Each number is 200 + 20 x the weight over its row's rms, rounded and kept within 0 to 999. Layers, rows and columns count from 0. The size before them is the row's rms in percent of the matrix's.

# layer 7 MLP up, 896x224, rms 0.172, rows 533-547, columns 112-223
093,193,199,183,202,172,190,199,168,202,188,188,209,260,228,189,189,212,210,187,175,197,155,214,194,207,208,167,191,181,177,197,223,196,193,252,230,186,212,231,184,194,194,196,193,218,166,213,175,219,199,216,176,187,177,213,225,209,184,190,212,202,207,235,214,210,201,203,174,207,212,204,201,188,222,199,178,200,229,166,189,215,190,210,208,233,194,184,216,211,199,192,193,190,210,209,198,206,212,217,184,237,158,196,206,194,179,222,240,203,248,179,215
103,185,202,183,164,200,169,198,203,199,171,216,212,178,151,188,205,188,170,200,232,198,188,212,224,203,240,205,194,190,215,185,155,188,215,179,199,199,202,237,261,189,224,205,208,199,198,178,194,182,206,199,214,204,214,207,187,166,224,213,236,205,214,197,193,206,200,193,226,233,226,205,195,209,162,179,174,199,207,190,193,204,232,224,229,188,164,218,219,204,230,209,204,211,187,168,203,184,190,241,196,209,184,223,207,235,188,254,216,184,215,198,195
104,193,229,257,202,162,204,201,181,172,196,197,207,207,204,177,214,203,210,190,192,176,189,207,209,194,212,222,163,181,200,171,214,190,267,197,202,167,207,176,202,196,223,211,197,228,227,224,205,256,208,210,153,174,207,169,227,204,215,184,198,193,174,187,213,179,204,196,184,182,241,185,202,173,214,181,186,211,229,196,186,216,217,213,223,229,184,209,217,196,231,176,169,192,203,168,205,199,203,205,165,191,214,203,219,203,165,199,200,189,186,213,146
112,145,201,171,227,207,195,197,177,192,190,218,225,220,177,202,235,196,188,191,173,197,235,189,186,179,174,173,213,215,194,228,196,214,219,217,190,191,211,174,220,197,216,167,217,204,211,212,222,216,187,206,217,188,217,222,194,206,230,204,209,184,226,197,177,178,180,208,193,200,209,259,194,235,195,218,177,197,243,167,189,191,171,177,222,164,192,199,224,195,187,204,178,220,234,201,214,182,228,221,201,188,219,193,193,219,234,204,211,226,223,188,246
105,189,184,198,208,236,191,232,202,183,204,199,194,222,190,197,182,224,200,196,195,176,199,216,194,183,237,207,184,199,215,219,211,192,227,190,201,205,179,188,219,209,230,207,175,230,190,209,175,164,192,211,169,215,228,178,240,244,161,198,203,233,198,216,199,159,226,239,216,231,207,196,236,198,227,200,199,202,214,185,193,185,172,179,192,182,225,193,229,200,220,184,191,199,187,196,213,166,215,223,192,210,168,180,170,215,176,184,224,230,213,165,206
098,217,180,203,204,209,217,218,191,180,220,202,172,190,226,182,184,235,208,202,191,189,219,203,186,206,186,185,222,211,193,215,233,194,209,202,182,210,220,203,183,255,210,208,205,224,187,214,197,199,162,198,210,223,201,197,193,260,170,194,191,210,196,211,197,219,219,166,205,175,216,222,198,199,222,192,199,225,221,164,197,210,190,213,211,224,233,217,191,198,180,163,227,208,218,208,224,203,222,190,238,237,210,167,192,151,220,161,185,212,193,218,190
091,234,223,197,228,167,210,174,196,205,202,211,159,217,208,170,198,178,213,215,200,179,240,164,199,197,192,229,208,183,212,197,200,192,190,170,209,195,194,179,222,189,183,184,167,193,194,238,226,180,191,202,202,169,187,252,198,164,192,184,200,229,202,190,233,194,192,203,166,224,185,180,196,185,200,185,204,198,210,184,179,177,166,213,205,172,258,214,196,152,199,204,218,217,204,218,164,218,193,205,196,222,198,215,219,195,179,182,164,208,199,205,196
103,181,167,196,184,233,171,190,170,215,184,246,169,208,203,189,166,225,208,214,193,198,185,211,227,191,187,227,218,214,210,183,222,204,239,168,226,194,178,164,221,200,222,227,207,221,237,226,214,211,200,175,199,224,190,169,251,212,158,161,201,198,245,212,185,215,204,207,222,210,181,198,194,199,197,184,211,216,219,229,185,197,207,188,179,202,225,201,178,160,189,218,194,204,210,184,171,157,191,188,187,185,200,188,219,186,173,172,219,177,173,175,220
097,219,188,167,193,218,198,184,199,214,197,201,220,227,233,208,179,216,207,221,178,198,182,186,206,189,226,200,256,179,231,204,221,220,182,196,161,239,171,188,145,199,213,194,212,195,198,205,212,178,235,222,179,220,216,176,208,218,224,217,182,216,220,209,199,194,223,179,190,209,190,160,223,204,216,199,200,196,215,194,208,211,193,204,193,188,205,207,208,169,155,198,194,202,183,217,194,208,178,223,180,213,184,199,183,224,212,194,171,227,204,155,196
097,183,216,187,220,183,216,193,148,200,184,196,203,186,187,185,206,197,211,196,209,202,212,199,182,204,198,233,193,205,171,202,187,219,201,214,226,193,207,209,172,258,197,214,196,231,193,222,193,209,181,235,194,205,181,169,218,201,223,183,239,198,213,193,198,168,203,187,198,201,164,204,204,231,199,209,190,234,213,176,242,198,230,236,206,185,212,226,236,164,191,175,176,202,182,186,219,173,183,182,216,181,196,197,182,195,203,196,173,232,195,221,221
094,202,217,196,214,210,198,217,165,200,150,194,189,150,220,236,192,193,173,196,237,226,213,194,215,212,188,163,226,149,211,182,220,182,203,185,198,206,218,179,200,152,184,215,180,188,215,213,166,230,201,212,195,180,208,187,211,211,194,225,182,187,228,201,168,221,203,208,221,200,189,200,197,181,176,174,211,192,197,215,178,199,172,223,208,201,179,211,215,184,201,223,202,187,181,186,201,172,204,202,192,205,189,193,210,250,216,179,206,222,197,219,175
084,182,229,194,205,164,237,229,221,146,215,194,194,219,204,235,210,208,203,193,235,205,215,205,192,217,229,208,215,211,247,161,208,242,187,203,197,197,207,167,219,193,180,168,183,213,204,200,161,192,204,225,192,207,239,187,203,230,215,218,205,208,213,189,228,220,192,200,184,187,202,197,162,200,184,186,169,177,194,173,208,199,204,184,195,152,207,162,185,226,225,156,220,200,233,214,189,200,197,225,189,212,202,221,215,224,181,212,197,188,207,198,170
099,171,185,193,220,203,196,236,194,230,188,193,193,205,171,151,176,192,216,204,208,235,194,195,203,205,173,167,199,214,204,186,180,216,216,207,208,201,208,186,204,198,207,201,194,200,175,228,194,193,192,178,205,207,225,229,208,190,208,237,206,225,185,177,172,189,214,177,187,192,187,195,196,184,220,212,201,174,201,187,184,206,192,157,196,232,177,220,183,216,173,185,199,222,212,241,226,203,222,198,209,215,175,176,205,202,199,209,188,177,203,210,213
099,187,210,208,261,201,205,240,200,165,228,185,178,220,213,209,180,207,208,210,193,182,201,154,171,205,197,177,194,232,219,220,222,180,187,200,225,232,217,198,168,208,209,188,181,209,190,188,204,212,204,203,187,228,206,231,226,219,178,203,184,236,214,193,206,228,187,217,194,218,214,190,239,193,233,201,163,200,215,207,213,210,181,221,188,183,214,262,186,209,166,195,221,203,186,178,159,198,225,206,177,204,235,201,194,199,196,191,209,182,212,198,191
108,144,211,198,166,172,191,203,234,191,183,200,202,207,246,204,188,225,212,196,197,175,211,178,198,219,190,199,180,200,201,204,201,189,194,213,202,224,191,196,231,195,192,160,239,200,207,202,198,249,197,234,206,162,197,213,198,231,237,213,182,173,215,241,187,219,220,231,183,194,199,219,215,224,233,200,199,183,198,226,214,168,198,237,206,204,207,211,199,216,210,201,209,197,197,208,200,195,227,185,218,185,160,188,214,212,179,214,218,206,159,191,248
# layer 7 MLP down (transposed), 896x224, rms 0.0496, rows 533-546, columns 112-223
092,216,186,207,196,212,208,186,241,192,226,219,201,165,172,232,188,141,186,215,220,198,199,185,207,206,206,197,194,175,197,213,205,255,175,157,192,211,202,176,208,227,176,162,200,203,203,243,195,191,204,188,211,185,207,184,195,200,199,197,153,204,222,181,185,218,189,192,206,206,205,219,193,176,206,181,247,206,186,212,201,205,204,225,193,178,216,173,216,237,177,187,209,205,201,196,221,191,184,179,209,192,222,222,187,238,202,194,174,213,194,180,210
100,200,215,248,271,198,252,184,230,182,208,199,179,226,187,196,174,149,211,227,191,211,226,189,187,180,201,205,203,205,203,206,224,228,190,232,196,204,199,182,206,206,186,185,190,208,227,236,234,222,208,213,224,218,190,212,210,177,193,196,189,191,146,183,207,173,214,204,193,149,197,221,203,206,205,235,215,181,192,208,200,209,207,204,168,191,196,198,177,216,206,178,198,216,226,204,176,197,206,206,205,158,185,197,199,188,185,186,222,190,155,159,218
101,212,172,175,232,223,198,193,191,213,240,200,184,212,223,240,199,211,186,219,206,223,214,190,197,211,184,171,197,203,195,228,189,185,154,199,208,206,181,270,185,204,229,204,202,155,195,190,186,151,213,199,234,233,186,209,178,223,186,172,196,211,201,195,192,195,208,213,205,186,195,196,210,205,168,223,212,173,196,189,238,185,210,200,175,187,194,183,178,187,204,203,232,212,207,239,205,198,190,197,219,215,179,216,195,183,204,176,189,204,215,224,195
105,234,188,208,176,208,211,197,240,200,214,212,202,167,200,174,177,151,224,240,216,227,163,203,184,196,234,232,185,181,194,175,199,164,196,193,201,175,209,209,185,227,228,218,195,183,206,169,215,196,205,213,204,205,208,208,193,185,193,187,220,204,192,205,225,209,219,177,195,212,205,194,205,188,241,181,217,203,169,228,183,206,211,228,179,223,181,184,204,203,191,173,231,171,174,191,212,184,169,168,193,153,168,214,180,210,192,217,190,207,172,184,161
105,221,188,192,194,178,202,215,216,202,206,193,225,196,209,194,220,204,182,193,207,198,219,210,219,253,206,205,216,179,158,173,222,186,182,201,210,201,212,220,155,229,190,177,187,194,213,213,214,218,210,185,185,217,176,229,182,198,199,157,203,175,174,161,178,231,173,246,218,183,196,204,159,218,196,215,206,203,192,247,227,204,233,193,203,233,179,223,197,196,194,170,198,184,214,200,171,237,215,200,192,223,240,183,223,186,218,177,162,203,195,192,187
101,183,251,188,175,213,212,197,173,187,188,193,222,227,167,210,183,128,202,222,171,204,201,178,212,206,229,211,198,174,221,193,191,205,188,201,204,188,181,199,202,184,214,225,206,195,217,212,214,201,226,213,190,192,201,209,229,161,210,208,203,232,175,180,210,183,196,214,223,226,192,181,212,172,200,173,207,190,204,238,203,199,204,193,201,169,173,184,217,193,225,191,197,207,176,191,177,174,189,200,179,184,178,229,194,223,158,226,213,183,186,168,245
075,153,189,206,167,216,176,226,194,178,216,206,228,188,205,195,190,205,197,208,191,225,176,230,174,216,185,176,198,205,181,174,214,202,203,225,193,195,199,198,178,219,220,207,190,195,213,167,190,213,228,216,196,219,221,172,215,222,220,203,203,174,206,217,188,200,222,201,196,177,220,208,203,230,196,176,194,224,198,208,220,212,213,210,203,226,178,197,221,254,178,198,169,194,203,196,240,188,179,192,211,198,179,195,176,223,208,224,229,186,197,197,226
103,198,208,195,182,180,212,213,206,196,200,202,195,210,182,195,206,203,201,202,215,209,169,190,210,208,166,207,182,186,197,201,182,211,181,186,217,219,232,200,189,214,183,226,206,190,199,192,161,217,183,216,207,195,224,171,219,210,244,263,212,173,224,198,188,217,222,208,183,208,228,206,202,207,212,206,191,185,206,215,225,200,238,188,202,176,226,192,209,180,214,158,202,182,176,199,204,222,211,184,252,216,171,200,201,222,217,192,172,193,212,232,189
086,201,174,227,188,196,201,198,195,181,217,183,183,195,179,178,192,157,194,196,246,198,205,233,208,219,188,214,201,176,165,213,178,184,213,190,207,156,186,219,232,220,194,225,240,212,200,195,242,230,191,205,234,186,170,247,195,211,179,193,216,193,169,189,212,190,213,223,230,195,194,209,206,176,200,255,201,214,175,188,191,167,185,202,199,214,209,225,215,211,247,172,210,198,208,191,195,189,200,201,201,171,201,202,200,205,212,168,184,229,211,169,190
103,221,184,184,162,200,213,201,223,193,200,199,214,232,197,223,199,215,207,182,215,224,216,199,189,182,205,207,192,195,198,183,203,210,226,211,197,223,185,171,222,172,221,200,173,169,164,177,193,180,207,214,248,182,208,221,180,178,174,205,207,188,155,200,209,218,184,196,195,182,228,215,189,206,207,203,235,198,225,231,205,185,213,192,198,173,207,188,181,154,212,222,221,184,206,191,221,201,213,210,179,184,180,179,196,190,204,280,232,193,188,242,199
091,185,188,189,177,186,201,198,145,237,219,205,238,204,182,208,220,213,239,169,181,185,174,213,197,189,207,220,231,240,208,193,184,209,189,206,198,182,190,191,215,222,197,216,187,214,182,220,211,182,194,201,189,204,204,202,200,180,188,162,210,222,142,208,214,190,163,190,203,233,183,201,210,191,186,230,218,240,221,224,209,190,226,177,200,215,178,211,202,215,181,173,229,212,196,217,181,190,183,218,202,212,230,184,191,197,187,208,145,217,180,153,172
093,160,223,208,222,187,205,192,199,201,193,208,219,214,188,160,154,191,202,196,142,207,194,222,202,215,193,185,185,185,183,191,206,148,167,186,214,240,214,185,171,218,183,195,163,241,223,202,188,181,195,211,204,164,177,200,236,199,239,198,203,193,190,196,208,168,222,187,210,212,197,194,211,168,215,215,215,216,190,190,195,194,181,219,196,209,202,197,188,225,196,140,204,203,196,218,178,221,178,199,213,213,188,174,209,214,245,205,208,199,187,117,221
108,235,189,213,213,235,219,179,213,220,204,199,200,214,201,206,227,240,169,196,200,247,229,191,202,231,203,191,242,214,208,222,224,203,187,204,174,181,169,200,214,192,192,207,222,208,181,164,245,216,198,183,201,218,191,191,198,215,220,192,228,170,179,191,187,220,204,201,221,167,221,161,185,233,206,196,202,214,179,217,235,199,244,219,220,182,174,195,201,196,193,209,216,174,171,178,177,222,176,233,189,219,205,195,190,183,210,206,227,203,210,215,186
089,210,191,203,160,187,172,181,186,172,198,189,216,188,191,177,224,163,197,204,223,187,202,241,213,225,204,226,222,186,205,170,198,216,196,173,194,169,214,209,217,200,196,201,209,181,213,204,225,196,198,174,249,220,212,163,178,187,219,201,207,183,225,221,160,187,208,187,192,174,198,229,181,203,204,189,220,186,207,207,179,232,210,195,213,188,209,173,207,200,168,189,192,179,236,208,195,205,161,206,218,178,171,198,229,229,185,201,194,208,219,217,199